Weights of a small transformer language model: width 512, MLP 1344 SwiGLU.
Each number is 200 + 30 x the weight over the matrix's rms, rounded and kept within 0 to 999. Layers, rows and columns count from 0.

# down: layer 3 MLP down (transposed), 1344x512, rms 0.0913, rows 1106-1114, columns 0-127
# gate: layer 3 MLP gate, 1344x512, rms 0.144, rows 1107-1114, columns 0-127
# up: layer 3 MLP up, 1344x512, rms 0.15, rows 1107-1114, columns 0-127
down1106,244,199,191,182,167,209,236,211,190,216,181,264,181,212,257,244,205,202,226,201,217,231,174,222,222,232,178,218,220,213,146,164,214,190,187,221,237,187,226,211,202,192,210,191,186,185,243,220,235,234,233,189,211,200,251,149,215,228,177,196,199,207,214,188,261,193,158,160,209,175,135,197,212,231,156,244,207,171,232,210,259,232,192,201,236,219,188,197,189,253,150,166,176,223,205,232,186,182,189,196,219,259,241,216,181,219,205,183,185,222,171,189,191,215,184,187,242,173,198,175,229,207,180,183,121,139,174,231
gate1107,237,224,170,229,184,169,173,155,231,213,154,179,144,245,181,193,246,174,222,181,161,232,197,201,278,238,175,240,145,240,205,212,193,177,216,222,221,163,247,193,198,200,213,199,172,194,224,140,182,204,219,218,255,224,234,212,219,204,238,239,193,213,189,182,164,213,189,214,186,182,223,238,212,225,162,182,244,212,178,270,235,255,209,109,197,198,180,224,192,171,242,200,171,235,211,206,195,179,205,231,193,195,192,216,217,134,201,211,222,177,211,184,229,225,206,241,157,207,257,200,192,174,201,189,144,230,197,223
up1107,151,155,241,201,153,224,240,222,194,179,253,234,278,233,175,191,237,135,231,257,197,190,193,198,184,177,151,234,154,159,168,180,240,215,176,177,149,230,206,193,210,198,256,166,199,122,215,199,175,147,211,240,243,168,172,197,185,213,131,204,226,179,167,239,193,163,272,155,185,154,209,208,191,155,269,179,245,223,240,185,220,156,220,242,175,170,171,166,268,244,185,200,214,194,217,172,183,187,174,180,225,241,182,217,173,189,219,159,179,219,126,181,143,193,173,168,214,191,190,186,145,201,214,224,214,216,219,178
down1107,223,232,185,228,211,220,185,201,238,216,173,148,181,173,198,234,252,193,225,184,250,231,188,243,160,247,172,191,215,152,176,200,196,212,245,226,194,225,156,188,141,230,200,269,161,164,176,227,211,195,162,159,172,238,206,241,224,250,179,256,164,217,191,132,172,224,207,140,222,131,160,204,212,169,200,213,221,311,130,214,207,244,230,219,180,264,159,177,238,167,172,174,186,210,148,177,159,207,197,200,205,155,159,196,190,160,136,186,193,185,204,171,210,225,232,187,220,189,218,172,229,191,188,194,207,216,184,188
gate1108,175,190,149,217,195,217,259,203,212,173,224,193,200,221,200,196,200,184,190,217,213,175,225,239,192,247,173,125,209,242,214,161,152,200,222,175,220,232,175,179,216,183,211,171,244,228,219,164,210,197,243,155,271,185,182,209,212,194,227,214,193,217,199,130,195,173,218,213,220,222,183,213,191,189,134,227,229,170,177,213,176,217,200,172,197,202,199,210,164,207,196,198,155,192,189,271,184,244,221,173,206,130,176,218,229,202,166,158,181,237,184,236,190,192,205,217,188,202,202,166,193,180,190,175,190,161,176,243
up1108,217,176,232,193,149,116,221,171,140,216,160,180,158,225,188,227,234,229,201,184,188,210,207,136,204,214,213,210,241,176,245,182,218,265,192,209,203,198,155,214,212,211,189,208,157,192,254,245,190,208,173,242,245,200,198,247,203,205,195,240,252,202,153,216,208,198,225,232,193,222,194,212,225,191,214,160,221,201,166,217,176,167,206,138,160,150,187,180,271,210,210,172,220,256,183,198,184,210,190,208,211,196,214,175,189,197,209,214,182,184,191,160,224,146,220,220,205,228,190,242,217,183,185,194,166,225,162,153
down1108,183,186,220,192,219,248,243,198,202,253,203,164,221,214,206,238,210,178,178,227,226,161,184,223,232,251,154,172,212,214,174,208,210,157,205,183,238,203,223,180,202,189,213,215,247,167,158,221,204,149,280,223,192,248,185,233,126,203,182,200,204,269,175,164,219,291,232,233,216,181,238,196,164,213,144,197,254,201,214,206,178,205,191,211,242,178,191,237,176,178,151,163,192,169,208,175,213,190,195,191,200,169,181,215,172,253,156,245,188,180,207,195,195,226,172,161,232,207,208,231,228,173,227,208,207,234,178,221
gate1109,189,215,200,248,167,213,181,182,149,171,192,193,157,229,195,172,204,161,207,205,183,214,198,203,187,217,202,230,162,206,201,170,212,225,189,182,222,177,196,186,225,177,279,165,162,195,206,168,218,199,157,254,180,200,189,192,210,231,218,189,178,192,212,209,145,239,194,233,179,169,197,213,170,192,197,216,284,197,152,173,218,191,220,216,226,171,159,217,224,173,186,244,213,192,185,151,213,220,182,221,185,193,232,207,267,195,194,222,157,208,190,210,180,212,213,210,183,206,199,196,176,208,134,173,202,253,187,201
up1109,198,245,201,195,155,218,195,208,199,173,197,210,197,208,226,206,223,215,168,227,216,187,189,218,227,186,234,167,128,157,192,219,168,247,212,190,232,179,196,164,187,183,235,199,205,194,190,203,167,206,187,181,154,169,168,195,234,217,211,199,209,212,223,208,173,228,214,183,230,188,174,214,138,208,250,189,154,188,178,174,189,162,206,213,190,119,214,205,204,239,151,212,214,187,223,200,253,176,192,195,218,199,254,178,162,234,215,229,188,218,132,238,186,199,180,212,172,214,234,204,212,188,219,207,221,197,245,196
down1109,244,220,194,167,217,231,167,202,270,215,235,170,192,198,239,237,219,251,166,264,209,240,198,189,191,195,194,267,199,145,183,227,161,199,223,229,217,236,202,164,175,167,176,255,244,227,208,205,162,243,232,150,224,166,229,176,208,190,162,223,193,151,217,245,203,173,183,199,232,248,188,176,195,222,171,158,110,197,183,153,257,185,224,207,188,193,192,213,182,167,181,197,175,199,201,210,211,207,220,172,191,177,221,220,228,233,221,242,223,190,217,226,215,152,214,201,194,201,167,154,196,226,223,221,207,146,222,209
gate1110,209,164,169,229,160,152,144,149,182,238,190,145,192,208,200,213,192,138,156,168,207,217,206,187,195,172,228,178,168,238,242,160,235,120,183,174,173,198,195,223,239,181,250,230,210,217,185,207,199,284,194,224,186,114,245,193,170,249,210,222,251,211,148,197,220,175,198,171,215,205,263,180,229,156,154,161,217,194,185,225,166,259,216,160,229,233,253,192,179,170,234,163,198,236,109,203,166,269,252,205,212,194,172,211,158,165,183,183,220,152,214,193,134,135,198,127,216,186,195,186,179,225,217,241,168,162,138,173
up1110,231,205,187,201,225,182,185,251,231,228,196,175,197,209,227,160,190,189,251,259,164,163,174,220,151,159,175,212,175,165,216,210,207,256,217,183,172,182,141,259,185,254,256,202,201,212,214,189,173,182,180,192,190,206,175,184,182,306,205,175,229,214,212,237,151,208,199,270,214,220,180,181,126,203,222,149,214,185,166,206,180,193,205,249,221,217,200,236,242,190,175,191,187,167,177,192,186,195,140,239,170,141,219,191,228,203,258,139,214,167,195,213,150,212,230,166,130,152,165,261,194,206,166,147,231,161,195,91
down1110,211,246,165,233,225,184,219,180,153,172,187,198,192,125,217,200,154,219,162,138,156,227,199,167,240,208,263,148,210,214,192,177,153,242,233,211,227,173,213,263,188,201,176,190,245,233,253,205,232,180,191,200,148,231,168,200,234,223,225,142,224,173,205,209,214,215,203,202,174,174,200,201,179,229,176,198,143,203,240,211,165,232,209,170,211,170,169,219,203,226,211,164,157,249,204,195,133,199,193,225,172,177,163,180,193,126,216,188,192,225,224,180,243,276,214,220,216,235,185,123,260,238,259,208,221,242,220,156
gate1111,205,223,279,186,270,206,251,193,146,178,192,247,196,225,192,205,224,182,250,164,249,210,256,175,190,205,222,153,150,231,191,156,221,186,254,243,165,185,230,127,139,202,184,191,236,163,254,189,186,162,262,212,267,179,196,244,241,175,126,230,184,225,188,234,202,222,220,152,214,195,211,186,182,180,261,211,191,203,189,215,197,196,204,201,165,191,171,196,206,202,230,235,224,185,197,199,195,229,190,188,151,214,125,183,179,171,262,206,178,217,201,209,156,231,245,223,224,216,189,211,217,195,176,176,255,213,201,196
up1111,231,212,170,235,185,205,271,191,219,128,239,163,264,217,200,195,211,192,207,239,165,143,194,243,151,256,147,176,199,132,221,213,194,191,177,191,203,212,241,197,179,182,189,165,203,197,189,230,159,166,138,180,195,190,181,190,209,261,202,202,229,205,212,228,147,234,227,211,235,249,219,160,250,244,212,193,205,215,156,180,223,225,171,242,245,222,249,263,232,168,150,219,240,184,213,162,244,202,164,246,174,230,176,204,245,243,182,167,213,186,233,193,198,197,197,238,218,173,238,181,208,185,180,214,211,275,258,188
down1111,150,206,225,175,256,165,201,183,153,223,156,214,188,224,211,226,189,205,209,199,238,150,255,199,216,184,219,197,201,167,173,209,248,235,237,219,177,198,193,181,203,194,203,246,233,216,246,193,199,218,196,213,235,174,217,219,218,164,198,177,148,178,199,215,227,181,181,217,181,172,200,226,134,179,195,232,198,254,217,216,179,196,176,167,193,193,219,203,154,211,218,155,230,199,204,211,185,231,228,189,155,173,192,180,152,161,243,229,216,201,229,197,231,237,214,134,191,168,144,225,214,207,201,215,201,191,187,153
gate1112,209,223,194,223,222,246,222,207,182,217,206,167,178,171,151,224,185,181,204,207,185,185,182,223,219,199,165,192,147,235,250,247,195,224,227,176,191,218,225,186,221,174,212,164,221,168,222,235,174,184,174,179,180,194,185,199,213,219,184,220,232,203,207,217,223,257,218,175,186,229,180,159,203,174,214,208,171,184,221,161,189,244,207,241,229,164,199,165,193,247,197,203,212,257,225,218,242,190,189,170,197,218,195,223,186,187,179,205,225,115,190,212,203,161,200,175,239,185,160,190,224,202,194,206,200,193,152,119
up1112,220,151,192,229,189,172,214,152,193,201,205,202,217,177,234,163,208,180,162,204,220,231,168,231,204,160,201,177,214,169,175,188,215,215,136,164,230,178,186,213,186,170,171,246,202,216,210,227,223,163,157,191,195,246,188,188,155,214,156,141,226,182,240,197,185,146,214,174,167,178,257,254,207,183,168,211,184,207,183,205,153,216,249,190,158,205,150,201,240,170,203,226,221,151,231,210,193,189,173,163,181,187,198,220,216,166,241,175,205,184,241,206,194,273,224,212,200,194,199,275,201,189,188,157,206,187,246,188
down1112,210,200,155,239,166,161,220,245,199,187,221,163,180,144,209,203,177,213,199,228,169,242,215,155,223,207,215,238,229,208,210,204,257,219,210,217,176,203,221,204,229,263,231,118,180,163,187,195,196,204,191,201,183,197,162,209,186,206,174,239,200,198,174,230,212,205,196,210,197,243,157,240,225,207,234,145,196,212,194,181,247,192,182,204,232,151,223,189,175,175,214,171,214,248,212,190,194,201,196,229,194,229,244,221,205,171,174,168,219,187,184,208,145,184,188,228,209,203,185,195,181,212,238,192,235,191,212,189
gate1113,229,210,164,203,152,210,226,259,213,192,207,209,244,231,239,219,161,208,196,190,193,170,240,181,189,216,169,166,206,204,216,213,204,231,198,157,145,208,197,203,189,304,253,183,170,169,178,222,179,169,238,200,178,195,196,238,175,233,172,194,238,153,234,168,170,167,198,181,195,193,182,166,173,160,196,220,208,211,174,258,166,213,188,195,184,135,193,200,201,187,223,229,228,225,229,190,206,197,150,203,206,167,187,212,220,221,202,213,225,194,177,213,199,165,149,236,193,198,213,185,216,155,208,242,255,194,218,255
up1113,186,195,241,188,213,224,145,242,189,185,147,214,164,203,252,182,172,210,153,225,219,201,196,211,175,176,242,189,146,182,204,191,211,244,228,210,212,197,169,225,231,204,178,184,178,177,230,225,202,218,209,162,138,155,141,206,217,211,216,171,240,170,215,167,202,131,213,192,204,226,192,209,196,190,203,219,174,202,163,209,188,185,208,165,215,195,201,196,206,180,187,152,154,210,157,233,201,205,229,231,241,205,154,311,196,222,221,264,209,200,201,239,173,230,171,183,147,216,208,164,192,193,187,210,229,194,185,213
down1113,219,243,202,226,216,192,182,192,191,187,230,214,172,165,119,213,229,218,232,212,190,219,210,201,221,150,220,180,203,182,200,227,159,194,194,225,240,207,208,161,193,211,194,216,244,175,168,166,191,227,186,225,245,204,239,171,173,184,240,203,217,218,181,237,192,290,174,209,160,223,241,199,225,241,204,230,233,234,215,143,249,182,183,209,193,217,193,194,201,166,179,213,210,197,234,207,170,193,206,196,173,241,242,152,205,148,190,170,193,198,228,161,272,210,256,207,226,190,208,232,201,258,220,174,202,209,189,142
gate1114,201,151,174,205,232,209,182,205,233,202,268,248,194,233,255,199,209,143,244,222,188,224,231,199,189,186,157,219,189,179,170,256,217,162,187,174,167,213,220,194,190,185,194,163,165,234,181,204,159,183,243,199,168,159,242,140,207,128,198,198,221,246,210,206,244,206,213,195,210,158,157,242,240,209,227,187,244,221,203,198,170,186,260,185,172,153,204,168,197,238,179,183,187,209,210,253,244,141,181,189,198,214,238,150,177,224,182,232,206,180,214,169,172,215,192,204,214,177,231,190,213,223,194,213,211,195,180,249
up1114,175,194,188,242,180,207,218,147,221,167,179,205,195,130,200,193,172,195,178,228,178,205,187,206,144,167,219,230,237,252,177,226,234,236,221,192,188,161,159,225,174,128,202,229,219,160,135,170,210,215,210,196,200,214,215,204,178,210,176,153,192,235,193,163,232,230,210,176,180,206,182,215,219,159,251,163,222,178,241,198,235,168,142,205,198,160,213,181,194,171,154,209,234,212,196,162,219,185,255,141,219,150,178,168,185,203,184,140,252,253,263,201,228,163,189,223,174,224,190,193,184,208,229,276,213,250,188,218
down1114,182,192,155,155,183,191,212,185,252,170,163,217,125,189,191,238,189,224,147,197,243,226,195,229,155,145,242,216,160,160,226,202,195,185,168,231,238,231,184,193,196,210,197,179,214,227,163,178,156,179,224,202,196,245,197,176,172,230,204,221,209,228,188,250,199,242,167,245,252,177,199,255,207,212,245,182,184,203,226,190,136,167,182,280,135,187,178,162,201,229,209,193,249,175,212,199,194,211,230,188,162,220,178,253,236,183,184,222,219,272,182,225,195,152,145,233,223,208,166,163,195,230,229,211,200,209,162,240